config.yaml
num_hidden_layers: 10
hidden_size: 128
num_attention_heads: 4
num_key_value_heads: 4
head_dim: 32
intermediate_size: 512
vocab_size: 8192
hidden_act: "tanh_gelu"
norm: "layernorm"
norm_place: "pre"
norm_eps: 1e-06
positions: "learned"
qk_norm: false
attn_scale: 0.177
bias: "qkv"
tie_word_embeddings: true
parallel_block: false
init: "normal"
init_std_qkv: 0.0442
init_std_o: 0.00985
init_std_up: 0.0442
init_std_down: 0.00985
optimizer: "ademamix"
learning_rate: 0.000997
beta1: 0.9
weight_decay: 0.19
lr_head: 0.00711
max_grad_norm: 1.0
warmup_steps: 500
schedule: "wsd"
decay_fraction: 0.737
decay_shape: "linear"
final_lr_fraction: 0.1
batch_tokens: 32768
max_seq_len: 1024
doc_mask: true
z_loss: 1e-05
train_tokens: 181400000
max_steps: 5536
dataset: "wikipedia_en"
Each number is 500 + 25 x the weight over its row's rms, rounded and kept within 0 to 999. Layers, rows and columns count from 0. Numbers have three digits each. The size before them is the row's rms in percent of the matrix's.

# layer 2 MLP up, 512x128, rms 0.0865, rows 7-113, columns 64-127
095:483501493517487533486488497513504539516477493518478522450444478521532512415480534486490502540524444491496480501478508501484513505489500476482446552499449530476523490501509471509458501508477515
107:497524520493498478515447485480499462490507488501557562472496511514507484516504491464479505429525516459495518534519515503470503477497481540488507502485491500521508510488485490516495492497461505
084:499514553499531536495480533484493475518498486468529517525503515503495492533460530551492498489531494544520487473530489461481474512492483516486498487536487466553500537485521473517545521449455434
150:510488500497495493515492456497470506481478504526486514466487512542515529507509480495472494505503454529499558503520481536519496504496469460484493510536505476514508528462526490501484457483475489
087:472467491504493512455512507543513488510559482498502463439505488515506514480526494533463497506512530464484496481498466508520482491507491529487517511470540489510516473507478491519512496487499495
112:520527512471458503499504475479504492544517509586486488459510494511542551538474466501469494514517498494468538498492530505489448500507484497478533539477480490509515514472475507509507492491518513
097:498492511528465501417546507493492469471484501531451490494474521505493496474535504495519481502531487551480500478508497509544460477505491499486471515508478508506504499501505511493512454506523487
117:500536461459488479448471522525499465500492493544544490511544499491514518528500502475483502504494493482465555546513474542535464488484478563480500489519506496499478507481491499490540463478527516
108:469507502483526514490469482475476496480520492516509499481508488492563485469515476513473494513501493457520563513556461511497497480501467495479477512465523517491502536451523433505525465514506495
094:485513497528526521513476495483523552507476506494487478507503522542484527457515498567482503506500471519505518579498449557489484480493489481460487528528513454462477532466503447508510483507519503
076:521510480454521480503493500474467488512499477531490511468500522492507498484535466535515491518533488526515519522536503510466529472476457471486465515488508484512488530467509468522481459473523501
099:527495516538477533499532462520466507481469502501497491486457553531523445508562495549514476518505510487472486453498472492494462506509511525483470544458426452500505525498509501500494502501500523
091:492431516493453449514524474493493522520496497536520486516520494552507489479493461509474481524491446497464499581492502502495473484495478517483486537475531420476493526514496505540479485523574517
109:496474504499467525470485522505472474490464487536515529469495520549546509466544487527494489516538458484515548541540486476464458449482459491456495517514488502492489519489514443518517465505476472
118:492484480480484525514451530555508513570469497510509511498456472565515501485487518508477496513509444507499495532485501484461506458482478509482530528465489515555511522531510489480490511491489513
131:509499508503481480504500525545496433492469500506531559494483497506492480512480476526495495513557505454451513470568467504526462489493500497497498481536481492494509518505501486551510476492491531
098:480484440538491507468508570521467463531503457485569507464501461514523543479529493569518545481500496475498534506523492470484476473496502502497516523503545511508526503546468494524490500516499444
079:486477497547519478526488489512504445477472490521566535524449524510501479496513529467479502473500517519481547485549523524457507483496447482480502523504498467488500524511519474521526495478494477
093:492484576517519469529497521508458523500517506513517499484481479509516506506518475458513507507514521505495517521490478472520484493491467516492458520515516452485486516459503481516510469511517480
080:520530522519468488468506478488499509499494482516479483458504510511507491527530467547478487478530477529519511532526486527566515522500488432495440502478490486497516527472506485528518503500496508
105:543482493429530536494475501503525501504541501482550526502463544482499540540495509503484512472493541466510511516544418490501522468495488499467481495561529460511493524447489475512521491486505494
078:536477471472536483486463509548502483524517505480502514507506501496507475501505525530518458522469506533475485498516470511428444474479480477480523525587498468522490521518500484473471468473515500
111:483494494477466509523446517530473496520467477507510490487516512512542536498498465498482525449498476481522508516528436525514483517471449478459507505487530496505505530486495477488494464472501510
085:497502517512481513486468466480498534499537483485500510522484514531488479462463506534460492509542489466475495513511488494510517495477489506479475513483503452505511554511520481532512459467537478
133:523485457461483470493471529456502489482511517486567469519511493507488548531503491479526512537509499492458530517526513499528504515498489540484483519524509457516481516452512457488515442489562550
094:478531487501479529514488510505441506526494462505519499475525467510541557455497449484468523500514473518482523495496520489514430530462493512469522544507488523475489501521491423510500489475542511
099:539516467487505502529464539485457502470509517528535477507523543522465558500500487538467519498491483480484530506510479473532490481517497525488472487529525481535505538481528460496567503489534484
095:498519471488481512453503509457477496504528506501538476510528479516503463509489500518496512501526452487508486454519491507482526531513470499483482515428489506532508505479477472521479494499517475
083:522498485493496467493471503500526525518480506541523499448498529532465512502507440563463497482522541501467522546489532504448466494498471475488525499463523480484499546495523495509521465485477507
089:544472504508465458498520512435528488509537480496503511504495524492520528557454494517483485490498521481516517508507437466514476452509485535504520508435510499528489516529492534526485476497479490
079:549517493495492526504446516476465472509527490530495488485506548514554521500522475525486521471520506514533484519529504489456480490501473460470504504473474503503467542514507500522500491499479465
097:476509512457452542471465553535481506554453498522496490476517509493526481527514502529476484513524495507499487519498514433529475497495493537498498500496460522546518497488528479547507504494447455
093:554510505532523512476510522488486493486520509529453464517490511494537503566517447493493490515540492508521473494526489498480460532479497428476480510520473492490506484509526500529468477494454454
093:507544496467488497497495550486497480494485487523500540498553466497507423527497525497473482510502494516515526464522489490439481500470513478478477538509499508497510498459507507491536509505468469
114:473525515516522540501479468436473512476515494562486521466480532511528469494502505505477500484527466477530537542512463518525441499500499493481478496530498523506506501451514455517494453500452458
101:494504518530493498477516537499537478523478472517476495525509488506516500486527428514482496487501475483532521541535499500529524448502489419490492525504479504494501542502470470517487498500507476
099:490516478552507478473499457445522473482510487528489511493445494521495494514512548547487513500514433546469510494515511556533480507520470445494490516497484490535496550471494521511493488508498525
079:486561502493516536519485486497471520521485520531473505449482518524510504471505508471486491444525542455481510506459512512423478489492498496485512478501483526532533534505562497495511484497443450
090:511501519543477519514518520532478455512477498508583523491497503512520486465564524542511492509518455540498478517522468473508451476487491510476496527501477463496501506511490452511481522496495511
140:484530531533452511495511501469417507549482461532508524496514491514562536461507485466499516531503468548513520494484510513491432523482477502480537488523449531477496502540475475506509465471506506
130:467537491492418483503512488473475475496476505507508521454487500502507538504491530481478507490508432486493515488482444474586522474464487541490495537475511519519502522496503528510512475480521507
096:497521518495483538473512463511479521468482473567497531498516505501548511490514507482499499476523480485484552486503484476519468490512483489474470538525510498496522510449506444482496447473479428
087:498514515466502458492461484470541525510511523557448482511462523502516494500483527492478463547491522511479511489485520487505529455492479507485458504470455507501497535503522533511495494488497487
097:522521476502513514505524526470453549480501474535465474479551466521500482493507483496492467527533454516521482511527496502578472498495492462483460534459513524492508511520481500537553523493476471
090:494521501516455522504461526539512531515478479490504481480493533518540574480506509498470516491481483499498499502508431511507518461487463508483500517473498474497510525513516484485502468467528509
120:506478542441532519494480498520503507483516489531515555486473507497517488554465512450487486520541511505522530487540520454503502499473469530477524485497498546517504498520480476517510491473497475
073:480476484497538502510479567540509447571499467501579469513552504537500535513490536559496521461498462533504441526492495468493483466495476508525521544494533477529501522494458462540479520505485492
114:489541513513509535463494515477459486509505481517478499450526489524533518501507512486497509456515501482502563479517520455516524497475457483473488489507486485520498527507508434521495475492488463
117:473501570517461479531502514503502475494468482523491534508450475539509448473503530515543489508554459532475492547484482461526485466494506465487464520490481495490513525498496480517470524501512474
147:560512472492500491496472502496453515513488499510490525441477538518493560534531462507491512488551516508454523528496488484464453455499488505502514473521513517548481519531505481518510489498519476
098:512517494472483541495459512475429482489478485492486498477526538493534497447487460516498494515506503506513526516554487520454472468484470514502475478511506510511487518498518495490524483466497515
090:529513494545508475473514548485497477492488464531478492509512498520527473495512457539518488528512466457458546513546477529437492528495469461494469519520522517513507536491498494510492462477516478
072:505453487487488512513504510514492519524503470501510492516510515509522461482482494508508493546499499486468497474514511530464545539463435493471453547526523497487519529500523462505480483434517462
118:501493504522486493498527494486510533475485529512566524491462511537498474523516487516472498528519491521446491471489445483485450504496501531478529540479430483510515531520520490525441494492487523
110:545462475499517458503507491496497459516467490470540521497479500515528499479504464510508488518496528515526520534524519528471491458497468433497494509555509480467490534473547515525494482502482491
094:482473482484491489529485469521487508523500484546502541434463500529548501480478468497482510551518446482500518489533502511503477490482471487488469531498501524537516510485467439548485466493546539
075:500490473512516575478459487487531518496462500496459500479529495509540490502497525531493502542495464515557484470507476494517547472511486477508480534516459523509510517484465462494516515503493459
106:475495513464491491510521486490474502473520510500538561490489469505495551490502477500541488484514430495486534538502487478542482468487499517498487499494483520524491526463480484484526468513524542
112:479449546472521528463470575514497483503491450508517503503464505537515495476497485512482509510554476509486496517525476507497462490491438522464487520519501494491502521527508422555494502492485487
101:483485504473515447494516503518485465478530491492539505486479486517497524500504476531525488484509434477485492552506459495578474502477477489506512491440508539542478506505502488515477476509516514
119:508502463496521479476503531502462495478483468507529582497475496502505548516502530501489518499510466448489553515494498553498464497504501483486503512532521517498485502515476440532495518493511506
083:565511513520502526481510490531514493502458509506423529512500524521488439497499568520546482508509523474465499520480473500484476525528505548483486481520500498503499469511533517497492481485509505
082:526481523514475520466480512503485506546501458527506495501510477539543478526506503514520526480517506489489519498518521490491507477462449479486485521512513532549520488478480463499482483451518470
096:525464474526522554489503521476476488523449469480544526494526508497507539497514442494509513509494438516505500525506493501497501492502500503492463494497505469484498518539477467484539505509507486
095:488511534488548538488468498471499530486530502547476466499510494474564511548462503476459511549482517459521537503522503484523486514502488518493484498494522489515510468518470465492537461497496456
093:504499491475491491506492564531484483534480463533539531433502482526502495536513504520536512514513454461457545517487544536465495486481484468491485506531506525532524499504529503518491494490481514
165:522463499492482513508435513525507497536469472510515527504464501535515496528511513512490498503520452520517450497511479516471478506494485446481497502493500460529506515513504505541509517486483516
118:507512496494520529492485529498447524516483468514517496488488502530508503499476486506492540505516479528489514507537513514500518495469455504463503515518504483502508500528537469528497471455492497
091:473519514532474531515487488541475472492471466517529485460460509554525520482511519539503513478525488500467492490515474490522425500493493503454498540538525478488505505503488431504477477503496489
098:508514504500529557494482475470529518510475489505453482522488522491482531557528479502491490510505482536488487505511466522466481484501493469473529482564514504497502491513495506523554499494501473
091:495531464491495512493475500484512502539502506554507492449550520492544529534510532498476496445490456483498527501522505483549488463488481487498477507460476527506498542475501517494510485496447513
098:511499528504482519476458507494469480531469465540495530483499528553525508461522489525511505470523480544511513523507491523465485461488474448485486529484487480472490521534473465527491507487461436
092:559475499503536502492481504503476486482534470517475472503521515502556518543538463495476484497513483479519520555510495462514459503504481458449476503471519473495479483494483458512488485510509492
103:497472509483498509503457503519468518487497441518493515448465487534536512450492462520467508519516477460505567489510462529497482502474453519467497511508530521517508514448487458513509468486538481
122:522505513425549506453489495497496453468477471521494553476468517508505491538457544543501506491497482467509570506498487487507498473486491508463491502516504498525501538532506486508527505502499523
070:556537537482510545490448485474446519492478505557477521450510534515559491469557525516496504497502501462511542495512499505504478539504453503459494519511485544527502553457519454492502492516499501
087:464496475526488569508502497484504489512460467500518502486478548528520498460497503497440507502514441512511498498540485537537501459486483493477482513458525493501495512505525483543515481478449475
099:514465518506492531468472488513452481510491469544524496514512508549517521506523483551511480502497441465497485526534486528466468486490451482476457532508497518523515530518543473534494499494483447
075:571495510500495475461468527515489465474491487453519537456494475505518494472471480503567491515512490503527491471498464473441486495474466461515471515557464533498506521497491491495473495487508507
097:511518498505502524468417540556473479531455469514541482478487487540524483520506505559501513473548504483489486499518502478523474511490473515454474530498461474515505531499502434514510504504450537
107:523521523459539490507442511513495467543517499519543534476499517506487488523489533504512488500506556514480541540494508494442451494495491521494501481561511485491484493544482465497532454495514525
127:490494487552486537483522493498464469526531455507538499466542496524533478491510482497483525468530511509505534502537508488550488492479482502472479499453520502520512479518512472513471479487476456
088:528556469512487508517445503468477545500517495537524469467499547499520518447491515521500494511515487505470511456520490517475521494499483491496476520553502466463494526449505483495477453495489523
097:512495501537448498480492464458505530501477493521466525486514502516551440492527499473473491550498520503501536477517548485444494459503504457492488518499469504473505518484497486498507482501473480
086:564472498505445468532503523454476453512515457468524544484516483492541505494507493482515471491492465553532525489537570461490490443488497480516531488510520529477500491519487518512522515511515462
083:515515509528506541494476564523520444511478445483527517498559465503502487518541531515527490522505449493496476474493483457535480522517514542480483528559496492544517511509505460520522523487495503
030:508434517531462527534503501528493550513511475499506512520502482486479427489540498466521499493487513532537499432489488489547446467461492516512475523503516511506514497478542504494503500538469551
124:500479500497507505491466535477468465505473480554502505491499522534529508483483472477488499507542481482499525553555492474498473475489427495463503509507500498496487525494495461536489469479475483
093:508481485502514480528506454488499515487496478515506492495484496530515483474472512511481490506516460496455503491549510516535498462473447465478482521496502503545527509438513502524518492473504497
107:490520508491462511485500524457482524524477489576499498482497526541533465501498471520519488530523476508487511533524495521466479460480478464459459531514495490523500523483513433535472471485483475
104:521491476454547521484507480534495491488538459456525515498516542513509528490496472501512497473488541506506520504551479515473507518492477500488487502488512462460491527500530431507508495477504479
097:520492496518489477494464467519513570529515500478503500506495482539508475469499523497489508564503480483481487533485551496478485506492475479520483508517467448565507511505478488507525532498529519
094:478467515467497507500496515471510535502480499518531544507443489516537434496463505479541480550492462548518518515536550485487498480483492446504483501522511474506490519485454488507485505498528502
113:462534479512485511537532511506419523473484490487529560492494495497521528476510451502486501510518473467502494529532491489504487498481485510478507495491503490526505511492523452516519451474493495
079:466449491487467474470557519524514461483530512468482522514454529516473465545472466506510485511503524471490504550539463549495493490509497501500494503521512491486527508492497519512507461497485479
138:514535498482440484479467485457493507494479495498504520450463519501498496471478535511514506470505482540517506503498464470519490456476484524488462526546490503528492530478488511531511490489514523
106:518510487544494491541465475509493487486465483496495596493513460502522479497493540509500503472521469434518473551486521461488476475484488541494515514518475484572512496471485484518560501490472479
108:534516450421458480491490508495488475491498483523503521479506471496518502555518512507474494527481448507486519498503488545526497489476498462488495550467484521522517496486503510486523507506510530
119:501486490539516527479471483509480480514483467530511502486474527560531495460512493503489491515531469539495547534548491531468491484503444471462481529516494462511491523474495444535524473507486486
085:521517514477456509494516501475507557499527471531486471479532540510501523474487484512545479567499452499457516510501504527496526536515503459495446534509507494493499515514514491547444475496513458
077:488486493518476544481451543535466472488509481495533517475476495494528534472529540548479511535501451489521476503537505492514485489493486531464514522533500464491488485499480481520489526500497503
104:520533495541494503502519529460498542483475484548518562505537536526461504493459493516513516477553481532507515481542488496474506529512474480502498482490461503535483516450493479483513497487517436
080:479473465448496457495503521532496463517547508545483470498472504487508521538473443493495513521487507479455497563548494524482465499494463508508490507467508494516474531514489518529520470473527499
107:503470470457496465483499511492482510524514508493540539478502515489516507482475464457506499506516443462462529551500532507509471506486474531493508488498532470482491500471428483535526473498524515
101:564465516511477475497428502532474491533520509525551515472521550499540478530507495498502488523526491528475530506530503444510442483492491515480499501520473445525484525490510484527479493503504500
114:519520494545514519497521503464469481486476489509452522450478507525531464493529432500484483500502522493521549484531495515480464491503475442465465486515503524497515522485511474507487468495440457
079:500444462473485445505516470524491510473506524506508518490495514529501493498459456503478471523496501464450510501528488522476465496502461503505509526497526494528517512492505493497507440519545494
# layer 2 MLP down (transposed), 512x128, rms 0.0519, rows 7-113, columns 64-127
081:491490513462524537508526510569471522511485487504494542479493476514487505483464521505522503439471511528469503529529497487500480490500520502546499553536471512490501495533485487453482515509521515
092:519468469487489516505505518490503464479495487481535530467515511531471459498528496495525503504506519446505513559507526513477510509498535554499509496515555475493494476509484512531464513524509465
076:464439535458447518566503490467490506502472522510493508438520483476491482438495460458534477548439466496468505477528494493509473505484487527519510504495508497499501530462489511498489490507533539
156:486468482519510509494495538512469444492530469506526513490463498490556524475456480514516468516512545486488497479498510485495478490489512483507489440541538521529530472540516522548517538481527518
108:475484510459492539533494519506496491501504523512470505493493534507477542471466497449507476448487477547507514559513514544503463514514530495496484526514485472480478506515448538531490476495546494
091:524458515478501509523514478472511499477512554524504513433460509484458520520497530523462533503489436521515541492470521466524533505473541505482495506524549524499493469498504505468477538498502488
086:482497503510525485506485500536509435484505543502527508459501476528454474482506517531557506523512478547496482517488517489509570512487533512528456443509556491504496482501526536518458540519502526
159:489484503481572483565539501512486535513507516505518544497494521486489495497485506518500495503464483530534477491484516539474526526510496528513478472547473499485502515526510483473466526466472498
163:502479498466516523542500498536510466462500467477530484496485511520469492459517477489487505488548506508520507527497483530554488464499535474496489528490496496498489504472535464494472498504496442
091:535498502523487522492501464525503500490488465504518481484534477520497451484498494526524523526468504504502478552501520487533488520469544523474545526550554492508489511468470459467485497509520506
064:483497493486531518489518521493484504500477501500496506519503483483435534542483486541498484523496471480488504486508504477503495511493567512502472516518538471493487532509492484481513496499512502
083:505516555484515509567513517450482528493506470508479468485478510484524502479486532448513502468444511517468502497516528502541551530504548480499505496491474522490509504493478480452456513501495521
111:476530534492515482505502541506475475545523503552527517481530491511470442461483510503485475421498504501517497521520520513537494522476478493511493505486551509516511516547525493455508492512481516
078:523474503458472533523501479479466505542517521514462512464495503506475501477461515462504528485496507490531521506457495533515500503509509495490488513508508477523456506486472484492482517531493474
089:479426478488499485471507485501512511484496508467495472509452524495486484497544485478467523483553513498526455508504478528529493477474517514486493471510468504485501509473511510489487475523442505
145:521537528537474489481519497499527489466515477499481521478476504504501496477489486487486523481486474501503515475516462518516513449491482476524496510442462447482490506477434507524468494512497516
119:469476505515520518513497451504504508504480488519508509501492511490543574520453465485516507454472528496470510545445498495435469516510487521446490536538517500470503492537502521544526492526561496
075:472492497476499475494510469500501486539528552498487469499504517472478469514475494489489508481423496506508515504477481473458489507476504519552517534448525482484502518489493491518535506524543516
072:470488490497518498513530519525499470470508529499511484449511500514476514532506492497467492488484473473479504517468484493519565506510531508495525489471454534514489520462477539542462502517510536
085:508504474507519492482524516513504534469497469495485471499507531515454470487510462549502508541499478496499487461517465477575559522514535513505426530466532478495539491521499503491509507505553533
099:479519522479500525543512494506448495478452495468484465479480533496519519462508451510513508535484500550514508493450508524477536502499476487503522460508478554471505509541544503468485469489503510
070:472518486454513560500495485488484448507505519481511502459474518454509464545477463501496472461517504492483500473470492518508501509481562502545529507476543480539490481503519530507474494508493478
118:506454490520472466473493520509531519524452496503482507518481491478510486505502495495475444518514484510489469482481501494494462498456500470505529455540501500568536512495511541550526522455496524
070:473506510502539497511488521520499474483521527493490473503500498477480498480494478498483447471431507512472461510477502496481516487491494494528515513499541494496499554522571494500561473494492503
158:546517494470508520491486494493475471471477530543541473487470535460472488496520450529523476504459512517523540468487530529507501512514489514466489510570512473522515514507542493490473512488501490
129:464485519491528493465541479454462471513482519498456495499482507478518469501545517496524487569468494524461520506470506502483524543496492501524530469494493555502500501535550483509492513471509534
129:489477532509531526562552474500489534483496495472457512504508479490526477538500480482489507501501474498502474478503492490485481473497523526495488496511496514468495487490461492453442516484521505
090:541533490528505518491451491477553484499495527490479541499507502493490436511507487499529536456480513541498459530521479501495547531506534492517479474521512473507489494477494517508468485513460438
092:443477492478526497483539498455501520480541491465491532524473490502506539531517522484526501484505474518494483452525473491528551466497502484499467503493541487444517509489510456468536521475510486
111:457475520491507492541529499474495492482484537516532444514508501483457497449505507513510506449474513507504505472488513491537505535495504500511508512495527519503498526521515490447510505511523471
084:508498493457473549513452549491490506532457505507468468478516518473508527485459526514496511495482514506510502505469496475487479513529484530546519551505474517491487526454483496444485523534511535
080:480487519456479461456497546495498495487554512493499524486529536505509507519543513450445497491498508513525506454537533502535470445483493522506516451501543515512492527458472499521499442504434528
106:479510483505512494538478472472542506496485486471554521496520504498509485499469515484506523487493509555536461488527456503497511483505533545505491496475499463491509527493490524517488514484486526
081:445522487458507529521522489533476513488477487489451494466508461514455466467510489505500505457518493499487509527449524533483517490480531478541515521484516538472500504517527514514524489489526462
096:523512500504463533517492528516500473490454455512511512448471517496523472512498481498497502502492522497511503564499467488465464468491546490478485518513502505505484525477502460532505501545501505
085:519494476459536527497500514442498528537510454521463526484501512514457547523468443491501499498474515466475515487532528511461496511499531494486482503559485546490488494510509498524475505505497512
091:487518467556535494435496528519482460433494519521514499528508474497451490477496529479530528501485489567481508453505477433507510512489467499521518500488486503540522498543485537497495509499528506
090:483537481537530521459501484519475455532530466487500511473562529470471545492473510478476490459489532503518535494530471499484518494505480457515513446501521475516492486491521507522522486485500469
080:541538530499528527532492504483475521451537515489461481516463530486488525507508502551545488525534532514519510493486482477448517513526506465516521496470521511484500509501510493499515561496495524
189:540436491478528472480495510540590515465503520492515493505499493480438481549501554523495496493510519485485498485514485510509529442511497485498456523467534450537518495458482514469491506521453524
147:485528485473491518466518499476542490463457461445526479467501531511477480525477472518498532501517526470526488496489506525499496439486495492525528490481502501476476479486495538538481491510516534
086:513491470491549520520519453471527497513508520496475442471538512501475497537503493524499494497511489502482479506479528547512520492493523506490511518510536501511506451479549498510509483474443503
093:524530526526503539485518512507490523511504499529519479499512526466521510452477487493540476440468550518487507561459455454505494528481512474473557492495491500480482509511506507475525534502505493
091:557484460484475501499509527509524523491474460480461476504503493540490489565519493490471509515526514446519481504516467506525510521507534516493486528471502457460485532463521525535536514513531513
101:485480482489500465519503546524539494535469504499497504514471514490510507500484521498456448456497501524544477512493449503491481477482482488557549484531505524504523536502479526506496501484496570
125:493474457531490505503534499468503466501498529496534504507574467521508506511537479500552473456493497492523470520454487477516465532471536527487482441511499494530518497464479499539493451509518467
087:444467534484487527485527490503506512506480513530494520465507485508523558468469543449542498478514462516500507468489484478490520476500484521485510535500490528487499491535491502489491508480576505
110:477540477488480523479526555551494479512514468475444471523486482515469514496464519510479521517498542498517522503498485484478478487525485497523475531526495490501470448503463482509509474517537458
119:481512493510485523521495472458509516507486484541457481509525480486510482479510530537518486468502450548527513515486511446525478541490484523506496494467484541523499516522553467477493548501505472
199:488512521502541515529529488500481534525538487466497490507500505472517538512509488480495476516519492495506498434485479487521520529504470478495511499476462503496533484458532459510544478480447467
114:470509493518479492515513475487487525518470495446538525525477478500451507486558508452539479554503510503467536501486526509486487480490516543507522488483501463480488500491477517510497489504522524
078:513488481529501479531503498487528526521474524496474485520525513479500487502518493500513454545479456484462510510526462467475520493506511470532494535499501469514500517451476508491483512529529523
083:501493507508492505478532482467511519475469518509484545484512474489488480487469478488512456533567488486468492493475476479498430509473562477521473485502526428484545536516485505513505496486495543
138:476504492494511523526521487460506535463511496509552475498500546504484446490510479525515510484505494486466499478508432453492545551492530511477523507512481494499520499514501503506443523516487529
105:492497492498500465513544493565549477516489493489540528510522473532515475489512479497494500500488518442508494541491480531504457494473504517490490469539532477485503524462464508570537490527510502
095:524538486504473500534479486504492469472458511543524517503474500522498492574524479505484495469482491507484519548528513499505477478497523486473529464548477530539484499451532533480483528523451486
095:488468478511526488517556484522497552512495528494511494485541468519512453456492523473513459426516469540485525456497550517492506531480514493481472534511509541500516514504488495470509527505493556
103:497490518487489532458489529498495447467498491492525477530492497523467489475462516493481491499510507481512508531468532544528518479506484499514519512546500525453503468492526504457530498494507501
110:518476512491506532505480483464519483490498510500503450518479510516478473522469514555506504474461472496558526493463475499510484506495511506514519536453541517500533513547487500508514541504503493
079:457489505488511544503488474493520473436481483501508506523571494510454475468504503518496506472484490495504496521498488445540487506470522488531515496449510491504500487517492567505454477521504494
118:525481471460534504499508564522518565514459484539460481513483456518479489502503499438446494469479525494507490550473479488515504505479512476518492500516475504487495514480485538495503517507513526
104:501508519499515527478404533494476500516517486508503498510498529491534526453470474515536510461449484518492489509502488536466492485511467428494545458523474524455515502474505478488503492508454490
097:524508502497536484521514490555535524509486498497470471498496490531505500499488485464515439502471495540523485495507494491486494511456513513535520488502470516521517516480465498504504486500523583
101:503495507519544564483457486496494448480493452480451471532512525493525545495487477529514503514509521541521471534467471475495486460496511500487539455508519507465487478531505492493530522495475520
080:473545472537503507562563483528517520478491502521525482525558492528461474498526484494483465475538510463489480541468521501510512494524527533518509501470539522530518493470517482504509479506476514
079:556479467450524473496467461533524485489467502515483524489469562510479544468464516445518468516483537488498480500535500494516473541509510475472470527538508493528507506440483509524499521507509524
151:544458507503495489473515521520525515493465503506463512512494519495539505533526455498478485503571492483496408496523520497490481484491484484435497473514491504512526486495542489568511510509459521
132:515458432512520464534507496503541536509512503512520519475515502457454476479502507472529444517478519496498489474511520485512535493521511498544491482497520523512511536478486490464477505513529540
091:513486545523485504499479527549483489495506554500510507484498524487495504522499485510514485500492507510521493536485477499508453458529538526545545540503488490492470469493431505460496544564502499
114:550494504469487480533473538505450528510505517509525483486478556488472498487516521468502503511505501499515467508514490480484473495502474542511500467494492499508503523502490485516517495498518524
082:511488466516499513519540489494496507508506493523466466496503519533503545509483492515516500476507516479483493533523464487523490546506562539497471479458488516478481525507471453486477485473513474
096:492469511481501462491483489495509463473482557509521500504470515484507457499516477521502516504458439510500546536476478502466495496468528480537496520465551461516560535545475490476484481535517510
070:557461496496501502510518487489525543530492495485555499492532497481478432561453486501511476521506538498465490565537519469488476475476477471493506543531511507491457527508521474483465473532482554
124:535495467521485477493474493481496485525486497525532497523490492499477455538527548534519481457498474513502524525492534501510503483499520505521527485511490529492476469459528558470465510519456512
106:474500526479511482549453509471504524500447502509475452498507493517511491484472482488489507483488457506524518511519533491551442540476520445538503508467464533533510526488473523502515533512510534
064:474516533508520548547495531496504493492494484518466453476495558467483532502497494488503525457473503512534525501466493485518536548507527489549521542494488488464496493504484477485507555532484493
084:497459521515498479494490567483534468488495511500518466489526479447506519507504478498460465488493480510481501461506505470491499486493500441577503501471546487481522512506474519520536513479475506
097:493504483470481514514492515506426493499533524488501446494482513492526472494484505520492511477476502517515537515460475536470474477504484468519501556481563514500515493474500502494460499553491473
071:504491511504479480526467519492573522561447458486490466526523501501479511515491512517463508437499510511511496486510514516501550449473512513511515493490557468509495505492497575512528510509488498
072:512514502516458485489459528525472493514503536519534514471459502500504509505499489495509508499488508516539505527454499479530487468514525506549488525503493491493482502483478513511502548560526533
082:519464464453535498516521501473504468555535544471446505479520497504505511546490483466517479504490518497483514522503504495492473556519505467547490450468480496518507513492507483489473521515506507
110:518540495471464498532507542509450476553531446479452462501497472494472553493512480519505528521507485490499501445496463494505562517459501508525502502510522505454548473487525527501533472502483503
089:547525531485505488505494503509520546500468512490462502475505536509486500447483475477437503542523542500499513470486525528434499530485521504502490522475521492482474505468497515502473516488524524
089:514483510479528506515498471503526540513494509486470496508531456483524508499501514505510489458484525473474504551493503519450490458527522452479518531473532524455469479528513516503482478506528474
072:491525494505455477477461472501498491516481426465499494505526550495505537528469483530542523450478539527532469541500523460478491539471525519507505456518500519486489529529506488503499522492529494
089:507486532497500541548540523491470476489478490481503514459500519458501482506500536515498489442529508548474492474475486515502532546496506480455504496492546482500542491527515458480477501481486498
024:470519494457507495506465532492499394473526512499513502498507527492471572507497480535460498517490480503458478520493471464452540530538523528450539522491512505452470513511473499477509535476493475
092:493490515484534500510461487484497482551497491490456495456453508480523506493469503510494507455486475524549553479462526514457510492461474521520550475480566526539480548503532508515510493488518507
093:470531505515538514484502489488465489502498493495457543505523443550513515436495501477514494536535464545475499539487475503487478488477531486516461478520421506513565509477495510517502511493467512
070:480423462487492498507482501537504484538495481510484514470490487471487467530518523531526543481471484529500510500473474518492507487433502526567499515479522474526542514456452513511454484470501526
098:508447478500528501485528524490495473464485498500483500496483461476521471531488520516543464520505504527546532441471507486476508508500505520529518449493522491517496481546508466482466503496475467
091:470546509517488469491445488453515444469488508502507459513485535523499481495475457517501541484487496513500510506551537474512500506521490484517516539465484477485526524533543513532487471500487438
101:479488507531510472509477501531452459532486502510481551496544547511489567494506483487484499510513528488472488528524500516493453506482511505518484508510504503474486492467492494481513476493507497
128:482469476505546490506496481535515497480479522473519536480492493529451522519521512492548476477493461503508548519456483472509546505485473510538504489471498550464514472496488503455499524512522484
110:460528551497501523513515509513453488525503513503503518448501486505483505412553501498527478451488470519488504473504512535495559537473471484516500512486490527519527538505500505490481539490509490
137:481467490480499535480531494508529453497462493465445488515516515509508475486528454507486493500506515454534479518484460535508497472503528492504516540490552482459481475471479522557479489520504496
095:489508488459468516580495508480518534518514531483502502487567532487482436506453531532517475471473491467471482523512521503520493494489528527519505543500541452485488493488497480490479500496499468
094:486498536533501517490506470476517505501498499498530499492497497486448460484506510491468475536536494500543504537478468482499520541496487524488510466427501521499504492489522517530476529493451508
087:514460536512518501486501505487503516483517540505536476512535509456480481456484521505493496494465464507504482477461475523502550492539509465542515488520509493482541526498464548481494468532479499
076:505492496558510490513493535487528556475519515471529472560525556466502446560491531546517500531503497513498490482516467484506543534495513531491494474500538505487495531498486509484526504487497504
075:482501450496492497493487508478504490467512537478531488516478542485491488517535513531464462491484538476556516541487486495479520477530528499524491483448507511519499501509484540492482547510517561
091:501506504547467506533563504464482507480503510490501515499525510497458446463521475496516505494504524527505526518466552503491545522484477530508503511477519482499522488470491511538505498527461493
119:483480526516523496491561476509483516506451498485498571468498521490488502457498513507527501438509423523493506451476496478480492546469505475510504523485554527507514468524472515467476563489519480
089:535489492515545555481475537519497462539488514518528462549524497487478534483478507481519506501513491529534473487489491516506548541501526471507490506553490467472522508488477486447473534481528486
084:509465474522531518477488437536514516499507453489567501454499532527479475505487502496496537530489495501526493519538496501473485523524464491483506552511496508512481486482505522452418532511490523
119:507541541506515526493499478467531524482493499517491498465510526526500508500491481477463487496541514486488492556479495504493477521520544530484480529447460490485487510454496508558500484505517491
117:503481556500529563519491503504503540513481478502504497486499498524519510426493528518524489416513463526510483465494480534510489525488514467484485529481531511498507518516458489504502565503529532